python train.py --n_layer=14 --d_model=96 --n_head=3 --n_kv_head=3 --head_dim=32 --d_mlp=384 --vocab_size=8192 --activation="tanh_gelu" --norm="rmsnorm" --norm_place="pre" --norm_eps=1e-05 --positions="rope" --rope_base=10000.0 --rope_fraction=0.5 --qk_norm=true --attn_scale=0.177 --bias="none" --tie_embeddings=true --parallel_block=true --init="uniform" --init_std_qkv=0.05 --init_std_o=0.0 --init_std_up=0.05 --init_std_down=0.0 --optimizer="soap_variant" --lr=0.00906 --beta1=0.95 --beta2=0.95 --weight_decay=0.091 --lr_head=0.00638 --warmup_steps=148 --schedule="cos" --final_lr_fraction=0.1 --batch_tokens=32768 --seq_len=1024 --doc_mask=true --train_tokens=95400000 --steps=2912 --dataset="wikipedia_en"
Each number is 500 + 25 x the weight over its row's rms, rounded and kept within 0 to 999. Layers, rows and columns count from 0. Numbers have three digits each. The size before them is the row's rms in percent of the matrix's.

# q: layer 9 attention query, 96x96, rms 0.135, rows 0-25, columns 0-47
# k: layer 9 attention key, 96x96, rms 0.138, rows 0-25, columns 0-47
q0 119:496469466522500528489466480488467490456504505568484512543496507464506484492493499500490528494472450479516505496530497514413479474501471499548482
k0 108:498508531494479535560469529502541507473488454502496561526519513486521501474494473450526502520512468528524468513499513492557502490487506509504502
q1 149:513522532473506505462497501484487558571536511548509521516495514510502521490538505498531486533517491483510497502488476536563501478542541480498513
k1 112:475496496520512518506502518532490489465431539494490494539517509477534479499472494480481537540477492449539507521535502452515477481489454528471556
q2 118:468547492538513543513470502563523489475486481515492471485489515482512471494515469487498480459529442503458515523512504520500504486486537484512534
k2 105:494516485459475529475489487515533491441490480480511463508541480522469461504492508504527493485506506510475502492475463483453510478474476539526492
q3 080:547488486522514509527471492496503500470520484497495481461484508501526483513497550475485494523481536509503549505505522508472478455500500495522516
k3 065:442523532524498465470511520524549482518494519499465502513453460518519502496485484485519469511501474454536448555506522518549512498484529457484494
q4 091:471493488455504496506531552473505525494469521472531523571541503508523531508522463526513520517511525505504474501497517468476528523496501507512471
k4 090:554524495492504536518482501481504518492442550457526534464433501501517464497469523482509501440500506491512506501521503505492506477497544485546471
q5 084:456502529488505531458505490520513454512478505525462473511463524514477481528491502494500453482494495490461501492517518540537474477536525509505521
k5 064:482495527493488454528503491541496503477542488516434499529511488499502475502480553492500454519511516503539498495520519548495499515533520514468486
q6 065:544453527505527510479522505527483545486505511503510419442505475508474497488467519462513472496475504476503507510543503519539505453516521477504530
k6 054:520524490504522503469483495479505523524481468534500467511540517548504574514477507517466539524473511555533484482538554502500470544495534463484483
q7 088:546525513495497486495513504506542503502467526493503519524521480515499517436514505522473518495508515472487480483512456483487472466532514481474457
k7 090:489514517490495526516519519463521532483480467470540502478456534482509521472506477505474504499468510475466508500484496505506517499477455532571510
q8 066:496440519481517492424531518483481514501539518503522486517459452516475495524486508467509505514483515501484518469490541523542509497508503497515537
k8 081:487439514504507520520493522525466479515506491533472490532510484480511425516443516455516439501518502502518510513487506546509497476532522524485504
q9 090:457535509530522512484452483499503494516507518525465502518476509442477441490472524483507480478481472483481554502514518536502489505504536482523486
k9 098:551536496451505457499513526457505486475455518463504545471462474516508504479505485512500481478486526510465522489488499451516505454449510472544499
q10 068:458465470473483470538511529484542477485482506486484554529510498483503528539490458527491491472480520488470526477487522469468464542510526485520499
k10 119:524490488487491430473478523501510496486444497478492508465466498492548540482529497519456480474488494489476514481527508509511491515470541482516482
q11 091:499539506508551495505511490488520504514489545488520539521476529504501520450490494483477505505542534502510483472497432496472481499494509529444553
k11 089:524494527500500475532499509545535459513491523444536515520471445517477501469487531491470481509447497471475482523470489532500531480548547521466467
q12 097:445489496477494503535472529515517410529499509509509505533485502487477472522502486471515506467482492473521487501489565483522458511546484472506532
k12 102:513519491466529505487515523458486466470499440530487509506460491497478509546491530512500523464483490544536522525513497508504498496504471507535493
q13 090:510493469529513534516483475468538505464483445504499469471502461556515512480502543504506480499502500482535488526522460545482480501468503507523511
k13 084:508484501552467508525482516517521456507476496500498493476531478495476480510499510525481477495454495502464494474493490523548480474530509454515480
q14 082:475511519486517477515501483529497532478514538463469528474485510459475477494523483490460537538538522475497507551518452479474513499464476470459509
k14 107:449458487508507433509530493485485495523520480524482472511519478482525493500463508513472500514477520467532491475494472460514489508568520493480478
q15 084:560502525546519509478499477500476509466477523479468527488490518501535499431487497509451491489449466522505482465482484500486505510496483463509494
k15 099:465488496471469471490516501490471500508507524457498524518491488508554496461502526503435491539476520500494530494517486491539453480511525498478480
q16 095:461526488507504476499530498469512448491492484498485509497506500494506490511520532514480516514476457496481544491489526471492477478501518481453485
k16 091:478497514433497484482495502510514485498521510548507507519487488515480543491526520533495544452490511506468525481483489544523486462538489475478557
q17 111:562527471502511516535484530482514554462517445529496457445516496507497485509457483500540470488490459490515483509508478540505497536457495511527462
k17 079:518493499506498527473458490489527491500449504491525526451526522489517452474497542440536469471528488494481477464501474527456499521472521509513523
q18 092:504502498476493438458456466471466475542487462487490464523507496480514522507517500482512485508462507500468524488504470509504485506517516478451501
k18 081:491522506480471496489466483505530495553482499523489468477507483547520487494492542544480548484499507520464494475500468487480435448507489512492513
q19 093:460520528514487486446537495510490530540462520489502502493489515517491523495506461453503500501503535468509510524493490495496477516544539518483519
k19 080:553487539543530469500510506454488486507488496514533498509512517464514511482517482492514478530523508521482441502526512520517489517500550500507526
q20 078:475474523509499485524450431494484492524473493495493530494493501482521503468487518541477524466492460525504492489477548489513485562505511495484478
k20 102:504473472498554504556500513493495482488494488453520529503464466487504476500499456503477491496469489496446529477505502509467508502481497492522497
q21 088:488524485533469535491519471521477461504514503507492528540474513456457495481475523504522557522479472477523482502467493470489497470508496509514477
k21 084:511490554487490517521480539515474505503452504487501515518494478496458511516482482503482518490524539462477522507508530487463471457490494531510535
q22 092:511484528509465446430515474493519534499476516507499495440508462510476500486524502488501487529506533514473463495496480503522518516458538470429517
k22 119:481472515472477471469496481521488430521489500456507488500520514493500485499529563494489441523517525511498507494518507506454478543509546459497526
q23 100:550463505526514496478506509488500516473504546497482439469527491482495470498490479476501503489489533454502479528522483492479565521489505492493493
k23 094:523492473486484495514476507433466519517523510463506509487529523495536523496480521491510450501512533502471487533554497500480525492497515511478492
q24 082:492510509521457510490550476523504525482486475496486532500491495540519496481500508528459505520522495512479491516460451489513448519455499517520483
k24 086:518488499493529486546486473515456495475512508477496476467495512507470505454500469537484504512562523472475475545536516502501508509521518495461473
q25 078:458462517502520503481525517488504509510519497548484494538541462524489520524471496513518491503502482505536476505508510517495532486506548477521504
k25 082:486507501513548496483480467516507501439481531554531516510555517515496471510469495488501533494543470454500472466466479535548503477498498472508507